config.toml
n_kv_head = 2
rope_fraction = 0.25
tie_embeddings = true
optimizer = "soap_variant"
beta1 = 0.95
decay_fraction = 1.0
decay_shape = "linear"
final_lr_fraction = 0.0
train_tokens = 136900000
Each number is 500 + 50 x the weight over its row's rms, rounded and kept within 0 to 999. Layers, rows and columns count from 0. Numbers have three digits each. The size before them is the row's rms in percent of the matrix's.

# layer 6 attention key, 256x256, rms 0.124, rows 49-255, columns 0-63
123:580548419474462436512586522510439525553574588494507539401588404595485516449473454476539444516468531530573529423551535516534593496471517438449484430412501429371493479610468437515463529491518479
127:453416492529468427573490587408423421443456485488491434447484525431490518446550469508541543470597594508505608477577522446461541562395487461509500544463600580554505490458510504454533542460530509
121:460519482408630516576508504537462505453446555512506565527540487571436599507495560541553523542490496507488401471511462651528544480496468515448438566509415506589482605549551502476472506481486428
116:483431466456449425548425516508477520465599479561546515523454510551480509444523567446603453505493539529457510553480583512441518509467506417437513485640552438389447514573454470517435495455502496
124:474512516465461502411525479558448467469486511507533516453550515412578464537507463507516510506483529402505501551421475564422508474527541534513370445513452453504479525479539477487441570541509632
120:481505639581583421573380454579388561434492507498414473533442535516513524516477512568495394472500558485474627477453430496516495473471543504585486554429558440408476507562530586418461522541491469
114:542518601442552471442461495524496508515567440451448456539534410459463506441482472547541452436555474556424497559544608450597482483455563532506521496475581442411544533565438550502584617471447495
121:579527515502498544569535547483636502523447457388482447478481427474476453543522504561579479489482474535614494456537489450465534524435489519441457457604543511388537426434561544420441495453527536
119:460505456493525442523559544453529460450511533557546471502521540523493495567533550543477536495493409513516359552446532485469439582475442480583526478549422450511468583460491430616439577550535509
115:445541516503543524597504584613494514508509481488539493489505482524427473373544486568458457447433542492466421500526390540468500510519569498607500524493532583530433534475423575419524566468609466
126:511472518555592527503472389438482461528514476476459472441485473480477501539489485496480563409508434396514510502483485500491476600495487550446591506560421577462569481499486502476429473498505558
115:583484532480538515442494571533455475533530513468587497563423517512491535565526524536488427492455526440433618480570580519482548480482490574527478519489466633449523548534510510449512515523633508
117:446504479491515507508450515577543502579442459526489484563461440467446539532616386468520464423499552620456559564536520457546469463484481493444492425442425469589434538554538490531570415626544557
116:482475483463598487579584585488609485548497523543481472502413546555623425491502426483505384436478539542486450463514551519547557477525497467529540531452466532554570516436464566539503576470588527
116:443451534474373404526478467507490463524505462490439475527493484398578435486512449456475344512373464490491437433592549503492435448571474526486491470450419435381491463496552445492534499568534497
126:447520491493501422494464490482490480617566587565486451499525384461507436616532491500510440469553414551537555481520514483490590453554441534553479394471488482486383400490523563505492550459523523
128:460513503501402396483467536520498494517519497546486540446446525530485484579436441469507466492447448433514532562494442539546466487459484457423391494506488522474507555449498466490486527515506464
120:501523549451484568513471410485438442437536590520448538529448552564532374496455528548519579457605471475512542577495510436473484497437468503504439573584523504567462515556562523429460499519426571
122:507482458549443528545427584491316493482521525482534516531538531404643500519531566562528532475565506427529464508520456534510451567466516453423500492477482387538539510464585427466498484503394429
122:486430424464459495450489478591480440505484463466548544509540539526496525498510620431561431499541499539578502436380515500485562491469486504510470451512487513469539580545549428453587528568477447
120:504450527512521482536566513530445424600544517458565455480549542426476466562486547464448473513553491512437533460517428544372530478499456565594494523492535488443468479568523489496578415518538483
126:467465532452509575502583538466483520449424487516426479518510495498424501472552480536527562512470573425562477564475492541518517453518387529441564509604466449435436509497471586392438491409606499
122:548443446558501521526454442534412563553560492484523530470385522480522503440460484466459497452628490491581524536493503498511538471465536526519402551496584485486514515445490483505621518512391576
122:560562534563465407493522508525459564486450485494527532497478516515492451483562565522408521509543583528483603462511504510466540537523510490394522445482463487545561568462425547579461452540542466
120:511466474501473481545502553566509547484571495459484368500590537542465474518482568613518442569542513530499460531551564524485535446545467577438567519461573606544522533508534398528514484463457528
121:496467418431512524508499602481428448494464456536479536445511533582504494505578433531497460524438509438409474408527526509439579506472572523417526545497516409448437494398537466472434442521481492
120:446540456438476446513580504539544570492468494460505400444502599461548594465535458508457437513500407671500483558473462548427542525524487487490507538354552439566455564542495420431558585492512546
123:549475534509470436553493470543432525576411547480439516545467447479519537486477477450421549512508436483523364597514419459492612507471502456510596500526449408552571499533574484494480518490473500
122:498502521507335478533471451580428541484447546557456448476545540532504558491529487444499456468473516493608529357493507512500388488490449532463539509493466436437531461501539474469462544551468472
123:476559508470607526447537522536405522373420540521527492509572465485485496476558516564500453542519481515416538509531494544472516519413489407537474415538507488510573445476545476502585503417450532
127:503495576523539481441507468542502574530548401482550476506444527483482501438462469497502527459462472508567576470538499527495456593612494624435528555495528514477421500555529435469509472515445509
116:491509420542561526551527472471554562588470428485563552509524465528561557429495450574522542459445539526498569507587529491503416413561535430452586485372469422437560439474456473576524531533474481
120:484505439518517525486482433532470532439467432525471506520511533530509549397582430510473488496458558481480480507576465509418604507553527522543533529428434516587530504545421507562538556588511524
113:478487447525613450506408515450530473510489513458469424533492529539490394534516476538516523555510529503411492477390524574553425552540558422439512513495555463443465517554517522507521487468475524
117:440534565499508433530492503570518589653558499514475597576465545486480485582512467517497616486492546571454541476501486481519527592544562503456557455602559572511465470559526527653548580515447505
122:520526408506488536503516414500550546499461509547546557469505519506433500531490482519439448516511458524511448497493447454420467413473527515467530502498562525512481479533658563463553616450507540
121:434445451556513492493496490535497547542525545509424441369398481431558418523465450522496472439418473434449515424418513421437501486511416443477502533490557473478579511440493507534604477537556466
119:437475488495434528482483516525461532521507529451544447412490494554521425468377502461567505459491475568559558374431446598403451446433572503497624381482507485469485585488510419491421545471451500
108:535480534494406624563536500415504498500507485522459522524612536433493442529477499470422555523486483618531508509545576525554481415418528524570544459474433453455560540474566542498446539502441509
120:511436495533460597499514479477501525507567485498437462464630496484501507601537494568502451599556435551568515421502526432546492562373512376496389536390546534490505395470446494447382425460547496
110:524529487427498521514446578562492457543429479486447604550556517509517417459569537505474508568484591473465519521540540458449543558576520500500542455514484440499460465554584512505438413505475539
124:528510458520409495490543459552445448459445401576501468528494398523524447474508544512525519486458504504441618516445493491562430462569438455567561538360482569574490507531452497557466482522470567
122:493520548552407488550492481389481506478524496460549506465450493605473465478518519463437450494555494572528447463455431476393594469479440551423603514468475508493470499457452500512572573570391557
123:513582480468488498588483418480506466580496447507456475410531560488448530540596423521564566501540529504426541452510506580527585463537515564555409507535544508442541523539552549578491542457509538
127:461444521497517539511510541448436462608473460513532456498484475459486585517544589562508476538591545476550490430562478559554511438462537538534545563507549478493441495446465512576432562545473466
120:457427493425414413466453473465508486543540445527474494510542515458545457584462526470558519523477444511517501465501408423476552516620483433547506429524559413475443461495457520459469424532478425
123:498507480609483523505489485458474526603530497506535507508537539512428527428438512588399409504504512472536543522449575534570501500485553467569511547531448477570489626497492538469425475514590519
114:592479576545481489491481445319456526469570537411516533436459498409483520559458515536449494499434519571544507493493544595516559454505523489457415465420530539479485579473469483539492545435406488
119:531399472385520449523503452472464445587517516452529514531470511520481518490517459501554444515544505496552440514448487470549524372447534438462582405447481588501489538491674473497464473515484478
119:471520426521516488545481494432578429443519464521527468513544499580608429569499540504387566457496516443468433470511410590485529412516497548485587440401543501535578475492557579420556509526572484
127:551478505446525564454525511576461484534426521498653561553513538569531474543527511523542413469424574624507392513558556542634618522441473600581532497586469529556487466551446453435555471489503509
120:489464501460515451596465602570478459565517416470379526556526583460489446426432465515463607576573432442414453519418489499433549481473483387469452493529508444521552500504479528437504564494474560
118:458509503475515484467522469475534561522504458417494486501501502509498499536463430469586433547624531415474479472502487540563561561466472440596438437517551575390555514476507478501418449488459498
125:484491513499525520449554545394539524550536584619471492512477504598453514498502492503451533500509489488662609565518391477518606516476550430526512474527512495536491480496494561466548442478463595
118:483454420482479504433387426501469524442522495537466525511534586514398419539541481551431502614620473388422539482541473522506465461434503445467585571519544473492514481468634470457447471540507485
122:494499465483522478440522490526515554490505444508502447404467513513466506525547550473467512590475460560419448525502502524570499473507476453387637457523496474470562465509509546464518454457436473
119:435542485471447438494510544515352505462490448479440500469535480426446503466554511459529532400491548559540431465397594499526482522515552452427457484510495514506524533465541477530490482559435557
118:439502449480472511557481578527550519457532494512520545481499479577529531463491480573530515580564469391446478458387426502496490539500545553521528461454593512552506470556566486461524486547522531
119:464493536469398633508526516524552567405551571465495483430484475505453531630556548524474525512572616465446434589507551410545454498508505482582493615430488541493547548447488566476442516485526580
122:509533494513481467464551543442497558551438554432475548540540548485550485410482512518464539448518506577450464469512465533433421533515531488514481411525574538497483501519525525532462467537495544
124:475586550377507500553557544482441437605419480538596571509458525541491522443499513505539516543464491478445478496514526477466459421446391511548490528490565504522466484542515547385428522522395491
127:483482523464539490551578466566494436515436478474503552482513494552518552573529434503562467335525541476512548506528443447533565449478428513575462435438556532499490541501496410419444467537510486
124:528510594568538499465486563514531516567502443527522498508386449526489482456601516592538479540397534527557544518515489508481510500471566485484627430404448452506434441492504553439538550482424484
115:492459425451537562478499463495501504479521456549545520468574468526545472500522526464534495439527558585434524497544449500526449533514460484545527426638456466488604507587513499520454497446504529
124:441526496525579402415497504381497415434490514545581485501580538444464493503519521500522441483386456531524442497513477487516489627384492468386583406503507526499540510538471508510507465482418496
109:509420433496425493453514485486576489514508487394506445421427489473435424416512485564517600491506519486504534447527497473484563551555435540512417502554526424441528515500440449464357483475406533
123:522515533541551542447436407527514608564543384535429434590489534467430483486467527480570508464569458475440466538584544489391530510585457513481554399418445527562535491510465530449565525510566544
122:507469458404429458513547592526620587598493485551425464617480568446500484557474531526477454396484595484575498460569462516523509536507490463518510552519440505504555518475488512514508570551445512
120:436554540486533515629486490445496440466495472392564432593437497428516569522488534521507504486568472488500512579547539525444634446486531556397483461488478495457461553480526509553402535453476543
122:477528503501526553555574377458482532522468446604521476463542545491452532468418502512370474541449421513511509473515509484460423472419568549423486527477536521539430454550485544407446543478526529
115:479541423499513502511568526450487491462494519514438429479541434516475425391461502476482605352437494504456518532454464589424501481490506522433452488470490500410479423448503466487452491465531475
121:452457465510473433505476485507491481493426563490548450542393527516554425569492457431462496486486470566508533526495468437670602547482430489357513561486496430558503511547496463485539553360506516
123:604478521480506525549496501549507460439486418479513508431446441493476527563441502498484560557446541370475400524513444441474448497463462440549498500458546384553556480487575486565459509471446553
119:507507507516540533422510546503472437547482556465503541501483455485576444507481442551498540416578483469483494435476471523528536450446478608319487524506510443458527430512450550550423525555473487
122:518554476502363520595387527424499484453423423529518501585538430468484488528536484560562615533474575474486439526483531435592482623541457542480489466488576504430476548457544477490443500616511526
120:457511494494459557519500545568474452533485537510463505509520502426474463533506498493531503570559488517522549365512495534432459506404509566434566568548450480529505514497450540483474534631506502
115:459475545453517461558466430560549496538513514619549470462421445466526469540448523435464446535515497446466493521536465529557601524528479511590619489520380436425552538554428508461521498520594545
122:512543488497544446442563479563516444473520490545423481547421489511531454534631536490579533458552488452486632456447468500452461539526529494572467400414449443678456473498500574515455561496431518
120:532497541549510548546484508535501496464560415509500543509464521534525546517461481556524442489553528479502520508562477454530457451565509466432497526588568494542498413512532511515521564475525494
063:448516527442463462529532577447494557562543485518558512521453441546450547496400453517512511426603504529439533456400575526434497434431533546402554463481479478441479466502503476483444408495403597
076:436567548426484504495416613550474419482525534491548588474568458525623552451360471520454521492517496511529562489436456507433517425512609535452441520554473560484514445482487510451405496426451553
082:606482581494490489523552514518511531559576590426537448556512406489549540571480420420457501610478472507489449484512438522414525462514553467454469477489517594462505435550489442425506410388475565
085:423476417418628496520529575463530476429555406516445403507467574470452472519538552571503545443511526556476591617584542531559501497500430516615523477546494477528478475545454507566528549548515449
079:386523439501509509497535510524444402477468460528485478498464490456583560613434589517439466355494489512561499476439515518575509547558583561437521498502499495541517556490463501445461521515592553
112:475546521546462456567573548526502553511485506499469438484474506496475533500448525517490526443552426489544538521518491558508541591512515483587508541541512488468433465556412478646458498545522515
113:430518463501404510510498481525528509577491512454523498474576412514485582526406477504442460566472467505517424509435416517538460551548441490397439480510514550455529531427531514435505491510569540
103:410532576556455547438521534576411463464525440481430529401481420502512637561471471522448509468586465541605584554520471611483503451450514484455619574510483557564465521476543450479452483590490461
102:530453537489613556554498510502543560561478554610472352454458561554473477442507475513528524453438492517434469445520468511486570545467340456558547503616521426448432481571508423614520528509491475
096:453530484516542483554493442541521467469533348484507425520519540502535498518456487536473525337583509431434545521488507450578525586499506554511578562491459563524427513516558445531475541470487517
087:430519484540508472472534519559498513498525510567558458555473429513559532489590548437485477462499510566589529504562519513479476498604528442508486496502499487421493558425440592434558465569499499
089:488492538528546525558442489495583525484460525506499425568548539554504457520548504497616584564528503558466592495526503418522436550576462428480512428471474428603473544494438462617558478449471454
082:512454495544447579485501459453532471444563487540438531416419583487579587509551481415471472515495399568429495474589562511595518589526476546490453572456500470557522566479466525495535542496489519
085:540546437485677470595426483452434523504595456512483484542445475547454552514500504470508479468480472529409589456562520397493498470535471545512440546488489466487571551450457492478517503569551454
080:582524521459568469499537542490527535547438536434531393455568456506482514372537518415500450578565543486584510422406543488484512490390596454541445446511457517530504399522402533516487510554476463
085:510555496460570526504510552570535524457457457537402481514494513504488490521569510408465571411536567535464512498460399458496443453619476503421501397406473501486506532523524450475464479475519468
074:509558491506425453427565546533532448535549529440536520476465441503499551456498444509557515533504551511498479461481447477447516508525569546455483505514561513494500473496481488540502428549575524
072:537439611437438425490452474535430493389450422493540476548501513612523409493480531404509397603458470427562439562559544485507555472600518494478443427437478458530404504538541506435558551435514425
073:487567527476496497449403476595493446529513476530467453638475548577464466556519555487581493520455438490515438510477462492449511453513389500487412568462510534529512518517419504560517580614481408
080:485519489446498424495517379509558472521468496538496496492435522538534488566426512550527441513539471482498473481449477438503539429459494529460463477425497562485474462469518499495538446463536538
103:522470543423436489468488536553525524600539548531540464506453459544497593497450458550438435605463509456436413458456463529426559525428486518433451506502514593481519464473514432408516425438489518
079:483572446508592494525550465575459442530487465443527400499510499580438507503547546491526485445509442512556452501513554472571479475492570530426469531526498644435478437631520496536556571537449469
092:399554533525499551521545449541405477471487529461494460403444466473450464474435471497479546567533521412512402595497564510460485525448455445437417455494424470441563493378448509385532515498532439
101:536500420401451478462407549499534551532556527443538477441455506591475438541440481463497487502432524476517394446423397470508505483480381519374422501422464499448500484463520504425526499458556552
098:523552498468392449498387480524516484428464473496530591479558446515518450458518537591520477613483527437577503515489482404517456545492568559468374463348554552411527581499431566328497514514558491
093:572529483611455464454535542584503538437487582514487511541433497496463491465597452556520557444585454516482458588553453532492493521476480466544468549540518386480395441573505462495517490536439473
088:519494546493560501511522478498402546481520502501472540470503466510550561573398433477541496545478483512387373408502477605498526497564499533486555567527466544450594538407533541486534517533543472
081:495434542482542473415443375451500466345482487475532489520484541550551482583535529527444468552529486496510610521663557548500459467520511467512551468466571403501530532427490580485466547564436489
076:502493455441411454461494513595467488461469447539487475523564512544520484507521601470547610495498506589555471506528481500447510461521538519601459530492536468435503425496450507504463496565446487
091:499422632493547489455405610502486640555539492527514464466492559627534467484510531438514550585493434578481618447429482456477428430532418513478521404527515508553478474517490546614555508513460418
081:468463527494470611548559620498582513418599441483463493467460532530502498486522413509574465474413554573479483475479488622564408475565445504445535470519549534555493397563567557525599466585502498
077:465514481575468549435474504522504413534486482519547481532491559398548552439493502525494565441396523466535477501463533587529491546509482515530488539477514545535551431548442451485579513464509509
075:361520588590430436541507527532494407508406503517538538566446463475545522482517431502470459457431615533529484538588566512536549478511458509496544549566476448490489520580412462468513478527464515
086:507503538508492592489485498467467491458479565510550486483481547438503471491505563557466553611440496489517514536511581470460420532501489578537506484557507435536525464548495393509506480458512509
086:479501474609535585417487511533508508416418410553561543525495539522445421496471509574485463576611455507520542542466466528544516465540504553447550573515553563534429558423526508395497591452452509
082:477488430503444600487441482544513561539486563467558563547474534498405498533588496464526517549442515418522482563388510598511393440586516513545472499532484447422461526500416507411424593506523512
077:549523389467466462641413529459411473482637414526472464488342532453498553456468465428518392411537551505594497557483576509437552495506567512436546454463492507433522430450400488539592504496527465
085:487516493473552593575565410500484466580510455490548454483522589548502520492565538480470535539506518560518500507423552434550505508503562503473448539415572395484564567466508479570542520503526554
080:440522566506556545423409517520499598490551444479465430487501630446481475528584461416579533447632511485457544477447480487504499512523481478512518495515427482496491409438453579483449445494513564
082:452470544479473408474554511483457474559471494508561509488544480573499555493419463449515500576593523546515536521502543533519556427437486528441513517483470535469507541571514557529531484429484461
085:520513628427439372522456484546583553483457469417461459621486541474502560544481453531563543496488474516530497522576478564467451578473442495469456418442506475474477541627500481507541445454512492
082:465542525462416470428478435533433444439558533517536521555633530395508428473389478470505483545574501522446457558587490459561464600500456511429550531543570458525520427466490517504445412486478602
086:492515521455522397466400463457500496598427563345562481468432471527356440512484602555466518453446444563597501484503447524432505490575521466402393492485447473518459589414472552489557576567621517
084:570535415514557533559512446491515534444505573424503414520485532473508599579455492556513479436442562537516395526539435548511486547510515512462457480424465414511470526528486543452517451468572521
086:456502618502526506486486463524433489483555438530518504494567492572507454449560498551537438413526454513515481485464443540441389496591439554473530467360452470535497492373524485456480567484461547
078:530539505546481572511502532528567430438557430404438442592518467532562461499495500514463463517422412492585498491463540483473461563452431498529454410577486367551507631468542444540509519450564417
085:503406436475517492519451469429521547510483515528478484479500504556450461475527487549543474487601534441528490398501427537453475472457539459528576507480544546514524308546462493498503532508585667
082:526560501451438589472536420454518482511486621527420458515546471513457492431517486486437574516398507528472494500554463553598531494547471496497511564516412521519549425511582471529443400549521444
087:505610595530460518572548491539484535400461535548474485544526541546478545477456584508538487478477533454429485518538508545509509569466420448408473608484523592495458482474483515535460482548484535
079:489464541560409392537594404504451493555590538514453388563496629584500541558528420638573545506523505493498501526420530516479525471509497527529510567452495515556506501479532495465483398523508544
079:464513527465523514520426518500403433550446481479523407448504542620588485496491481415441553502398472407472487528564414532532517497530505526440451511455578481520411511564423459418516527475473525
081:514510489428562457588424492591503530455550499453526468483574551592475486469489499503493504470512478435481468471493482474428460431619545512476456417590506498471425423468421485573497468535493461
083:496555535534408453519488482517483490607508568572534536490562471456464554510440461528563561545492506500504445436526499489430505476482534550454440464459494499496451447475584537509531504482427449
077:524502448546450498421554494466534668428543539446523471564443471499488554563539473444465500497454491403562521486566544515491487536494480512498507561576529529461480471575452534516515414470521520
081:549477461391514436486390543471444594500472390507533485482546529495517494454507430406464476451503508481502502571521425501481539390484476433571474494488426523492534489488490421536529478509569512
075:462562448458452560526554490463471449436535500533567419566464448452484420492525491448481508467551615427539503486428499551553530558464452505463416445514576520490575444507515496493551456404564507
085:496570424509403431475501533590543545586419543466549499360480482530555504438483448495552502513512561592680485544502542454541492500519523459517506468482382461533471493597545498486453465522500479
079:458497523520472573499559461543511468553461516496472441455485556545480475534462514431421604531535529538495486448478510524526508430587518447487561429439542491509527548483541475482475553370436545
082:591458431538517544617543475520498397455417462479473448592541420379521549421485513527488487449527538486567407505420475574376489469512518455534481549570496471525504365437459520494481530529471497
081:469519408397470485552475564564544395454549477472448472521499410453541504475490526504456455546493448539469548500558487398453530404548448435556450542453493602485512560483482444498362505498429521
081:450512395517474582520512500487552444547515557554383565506477509476460510534572434479541485518483514444365574442478559554470413497466461420554616480531433410532502483505519574501569520466438408
077:528492472605581513460556519520473512551494441474547511489563509485428490602341481428582590459468521527485519520452489481540552540490428396473518422586568510426484439528445486449427553436540463
085:462434431499516537542428546539552435501433441503452493505468469463485459561568426525449497522492511586418449428619468481566491522522411484524536518443571515588420485441368523373414441532453486
082:493505494458413452549451489505612499539493554419436462446482563594540509556378524576484520554538428565509570487409553522428531536475447527483480551437554536420465441501486503432502489515529480
087:513471435470538470512358434452450511474509494498549393485550518418534509546559613567510504483455491543542452488511449476496508496561491489535505504470450485519488476499505544497352587490534606
086:466530536496550507570590531554489419410465469521584584461480524464527522507500390446492498435603474570467518491512468487476558524309543494520467556568472446485536576439493555448496546552493657
081:481563518472482576495594479421454465458490534470486528535565468501533487413598529504482468466492519472610415539458472491523396474482506543465473430474528462577439437444570579513467391472398475
076:495487468463539534472566534405556600564562480463575501590498464536552471510533407431508484522455485510481488481443492484538570467363482460527445426507464435540634444564476504520582484596436474
082:447536482508483494437436534550456508499537464535594508522465527499597489421505579507583426463510486551482417539559555346490456450497464509529402539490511491495568516491499533523466458471419540
081:567486457433551550548420490579495537472501510578496507521479511443524506447533466512503535531451448538455482364543548425481410443475466557477405463470636533517468505519467603506489461489488567
080:512520455449448592469407518508500462411491570507548417567463501610483534487508493538522458509481444461424592557573529526493531445544454430501443512384453408521534457446428510479432464497460544
082:454431466432417488409506554479477520486565486527503492489447509545558457544575517438529477541425506505481567566503465511493562508444510447493505512418509517559452623595425494551520455535468529
070:549545483553509435402495473415473538494529454552442494497438598628452523642561479492572497527489446581536544444548447570596415449571415546507448514487568477567396520513497489533522457514500478
081:496540484514603487452592531499534497547532516496499485560491486531495443563519570501505623419583491532499515383485515474491591580485499487498507560422412467531401488469463548455620528489601480
086:458552450494517488464516425491454500454490468385481519471476482516511504548565530524557561487525564603465555424485512598510469410538569512543502638493444467503443497495472532453477559533674557
080:473460509482579485532508638462411494471427424420579432462476595473455477452498508496603490502524525451594524495513538555546498525475526456441466470459496485456542510563575492528478560525506400
084:447403581487424562539425477494514519523466504527539488447510459613431476545463499552414424528545476505484490518527482569513463463442561477508494505407498536527508440483539478423592389474537466
080:546554500556432641508498524521452572512524564576477434482492455406526513533419524544485533449463633540463486490470426585430474459436533472455498489497484491546474444526512531477474490470562614
082:562503480562461432586534573564521492534598557513524577499527488446503569483618480485536499535368468515526592510507492453461480520510543473424547502520499541511573503520498557512535539444536570
082:509567482558461447465555470499539524631484473465469439431507501412531558519510524478562528473479482496575591493505423529543533512458518427480505499469497464468560508548475481431456519389472365
084:551485480531575455572616526519471460595413481580478515383408470518481492570401437506524568426510526484622482527513579532584496484509507612510461515508491496537545428364494561466500437496401477
078:525487479439420492587503429518535549447528445474465523418522485467506572485479574568532468467513535395481428516508510489524569553498504524497439476383530488576455542563474399464539493507533502
080:535394495440526503550566521488647476562505546528566567494431441515527428426435406478501511483490521584566471516626382514478431557485402526482479508536514560470482459490520589504552490432530590
085:551531445535472454515486532569507518424587512404576536499521486478477539448461505506529424420577555407531437538485513514501499511424536483565435516511468469391473529537600533500567523483546432
085:514437537424488458573477516547433462509472448549575459613438471460422558472475531537473461456427608515517467516425461542542489496649468539508574467532539551536426500452494507463374487469420581
086:531505515518559589439568489461442537425461489486457435551459538487509521527563426434492441529529494483464421478473525531576503511611440621513541471494511509507484567567489468556556453501436475
080:506406491555418531580411472475479456598468490415517625411490493484503473532506401405492460498531536391545451484485459494502523468459455507510404510490500626524544516549584474452480497434459546
082:552446526528504515553565464551469606450550466538558556523525623452530661566552486495459452497581503461580512592506470491460509608546526573571565475479497488469487516485503491555531394551556458
082:431502472513531540459450529563449534502545489562408477423509441480445517555495416564521508444538535481573446523457537487546445582543570483428570417515539532399531543510462595491410528428539521
083:448556498431448487477533512534467495553442510501559492464480499468463491461477505484548533494401596473544440482520493476457524417559529516499571606579397522509425433541535643473503512561464517
077:522525555498444638475470507621510405535518492461581436562449516539500408544560550531458453656522504533496439400511527562450447562476424459451504430439519524492492427489564479555519443547506479
079:633546520421481482502525492542517527498425588456471492491550534580530483446499487527562532473488552560561551485471495489440487449487491494450453481543491541484461484540489569467513541491433421
084:450468554510428515510490527446550521484411462453442623590511455515480457592463486534472531450442469582375481544556596563469497432517491566458518526475521527462527501504497423518506513479461581
076:467381527490484554499400464501497511553434494490567501480522583615426436465547546423582474542563415467594563577469451517505564475515498547526454469477423579509531467464458507604549510441515378
086:525609408474587529483516471540516438443471535419436408545520451447535506531412503394488541422497600562587578460497490495516605485506449503492566572535462436492395547467471479569495561430511447
083:501500445510473403505476480567528510550461484429552505556454435484465470547478612531557492542444554469478506480500518517518500437558429450484529540559535360482474462592537529555457515544557433
083:520473484413554391477466519522606455493577441467493489544429581548484429527459548493483454539516510486552484517525550488507514507490541531509413528488412543474501467508563498434563486508519542
082:460590583494487534548524539475497494472464567568539570444437394414561453531500532462493468509555577503422501489597553492538541505521566387561496568528536475479486499545434460479463514576551450
084:536549566589426514573415420619517443430530499515582374524512590540527513502413539492419533457565537544491478498557531621439557481533506479498472436462463489470537500549474512467542497574528527
077:416473554467499450462605477467418583567601544472533545571550440592506596552446471509607552582490507515512442490517434532560527441515526486432612538536635512553558559447455458435449526498519516
086:523560496418560534437451508524458513510492501526527566564545531405461466432529525476492425467510446424374542521529595526515489438479518499375501519480433430523470450523539580471593473518531460
076:363439422500525509544528525473513536366537333494466490507472454466486534501546550537454562399462471553479495538525393552508468404510550528458472491595526509472642483497460528485529478467413388
083:551553555460476448489442523549519491552505470559486481497448515541507503485487430456493466585533521476440427530409537512533477471563525454347613571630506512427484542460511501507448494528516458
087:497518482405635522558473503350519457474448469431459393529514552538659515503553511507572590500480548493447503447455523564513525490557513487541573520383563534515582525348492491430513445460523456
081:514532553470550500570540422431542611495578409458500444447416475560540484516494430479525421551449512466530440496477505561487472526521519503473553530563427494451588562490513482490525511465465554
077:627535428581423463488495467528500488541488365533503541458484441538512489413500507471521480576485468462466509570543484469547461521401500441532536510506570455430493518518498458535514422521488473
087:544512398494480439514578497451482539520583420467464519542534508439509517522481471506549566537467526580476434461455484516408524603493535472474616458546508480490512448440571519489482550435525555
070:549473601525536426384474496541530599501445542423530484503521495505455509504520525547363538551527547481499433530476547425480516441531573470369476540522477509444423453432428515460417503470572493
083:488472424519431469475513475529575555604501521507493531477441581423461525495541441466555430483484425626518605505502490478550467461498495540518553591527476476563514540482505456482462424568564502
081:436489592475526493462590419492443449545437392437477492428514481434524559520457566517514472578499375530662597493507521472413533496495441557546505501570450477489521550465507469466424572446577448
079:590571549490453509493441550513517555465504462463544464519447421515360459495531447472547471399470504574449530409470553461505588520469479527569485494518488479455526546489500510484483411498453479
080:496454483538482531501600421526449562500558531547453552448504561425458465502546448573522417501479522478495473557480542489506498568456438386490537442550523428509544548487584470491392560448546544
078:586434535430459600572486422496472574468454495593496444510472519577513580512593453506467349488483470466534415545582508468540486559566585498555466522534476484503492516433544544480443376502499519
088:500486439506415484500543488575496511444515400445410534522460495500453527521522604432566429458442447589446526612462472516566398471555530453531449477526437477456497545576480591539475504478498423
083:496534618408471499499500475504565491557545466559489495540434481424434565462539480525412548505492475533540482445538479459535471408485444488488520437524424515470453513543480553535522512454506518
081:486561580591461447523518369532567459500438502418507469495590556549526566480489520518528483536456356440481555567514399537460550489551412506436410487546507522505510603454551473515484466456562554
080:454426392518453526431427551537491466507502486501559409555461526483448496475506538519561542499507462490408442463516540508582475514470506474499368492442469506529457481534458454540490514468581469
081:591478488593532454513593493495483457549466579485540553552508491536485507454436449514489512518450532569454578546439496445599517526520494549444475463576473402513499525604441533449403526503433493
085:571527505468496434581421449445500476417515482492470516438429520397421497629492566519523567411484467480530466565556495520572471530564508541506521535439561444487453489507464573546477493546418517
081:325426509523412587523505449588539594456419527514512516466540494589459505506433573502495441450497465623404369539455480516450452476417416628494460530409514517458491523535471465551453557423486587
086:449465579538407570531523475494494459530466501600552536455502534503515447541540536480539534397495550482536503533531475404534449506473446487529383492543525523486523438452502424578519406453517527
087:434533484498411577502543524400413469477547517591540482491584546491588487558483563462580528392504437484478440483496500552566517507489513489477472520557607483464523435527549468451552437501525501
079:499438586391646525583561507538454416466570474407563523515431547498501539518604511514424477504579516554523509495582462502505431530600434578512569577506556461469505546589462443488509518558518538
082:595595435441510605410485520561530501452501443550496512485557471487562506534484552503433513509516445433429501461413478445515538421441486449510491558451535480430502467565515531484524533449460554
080:532480460498476442525511520537478493594480540537527411511357550514476420444469533510557448428499477495508464439529531536503565508509475483454508533517612515469499473491412482553557483445428569
081:554442600470411455492513522585536480512570571476536474530415596482504407436479465484476498474472492404507451501568431489454493548428487477536412476488478454495567472545500569522515531558513501
075:589470541588494524588437518537508506497521515433523423501503574504534513503556516529481580524445488494623449479458518477593488449510555513548432560445365501499467415487524458481499371537481508
079:468428580466531484483552483528492505461515600413536571528521497474535460528528511553443482545479567587441547500382543504471436547449462481506494399526529479507471515505427490476476476602441535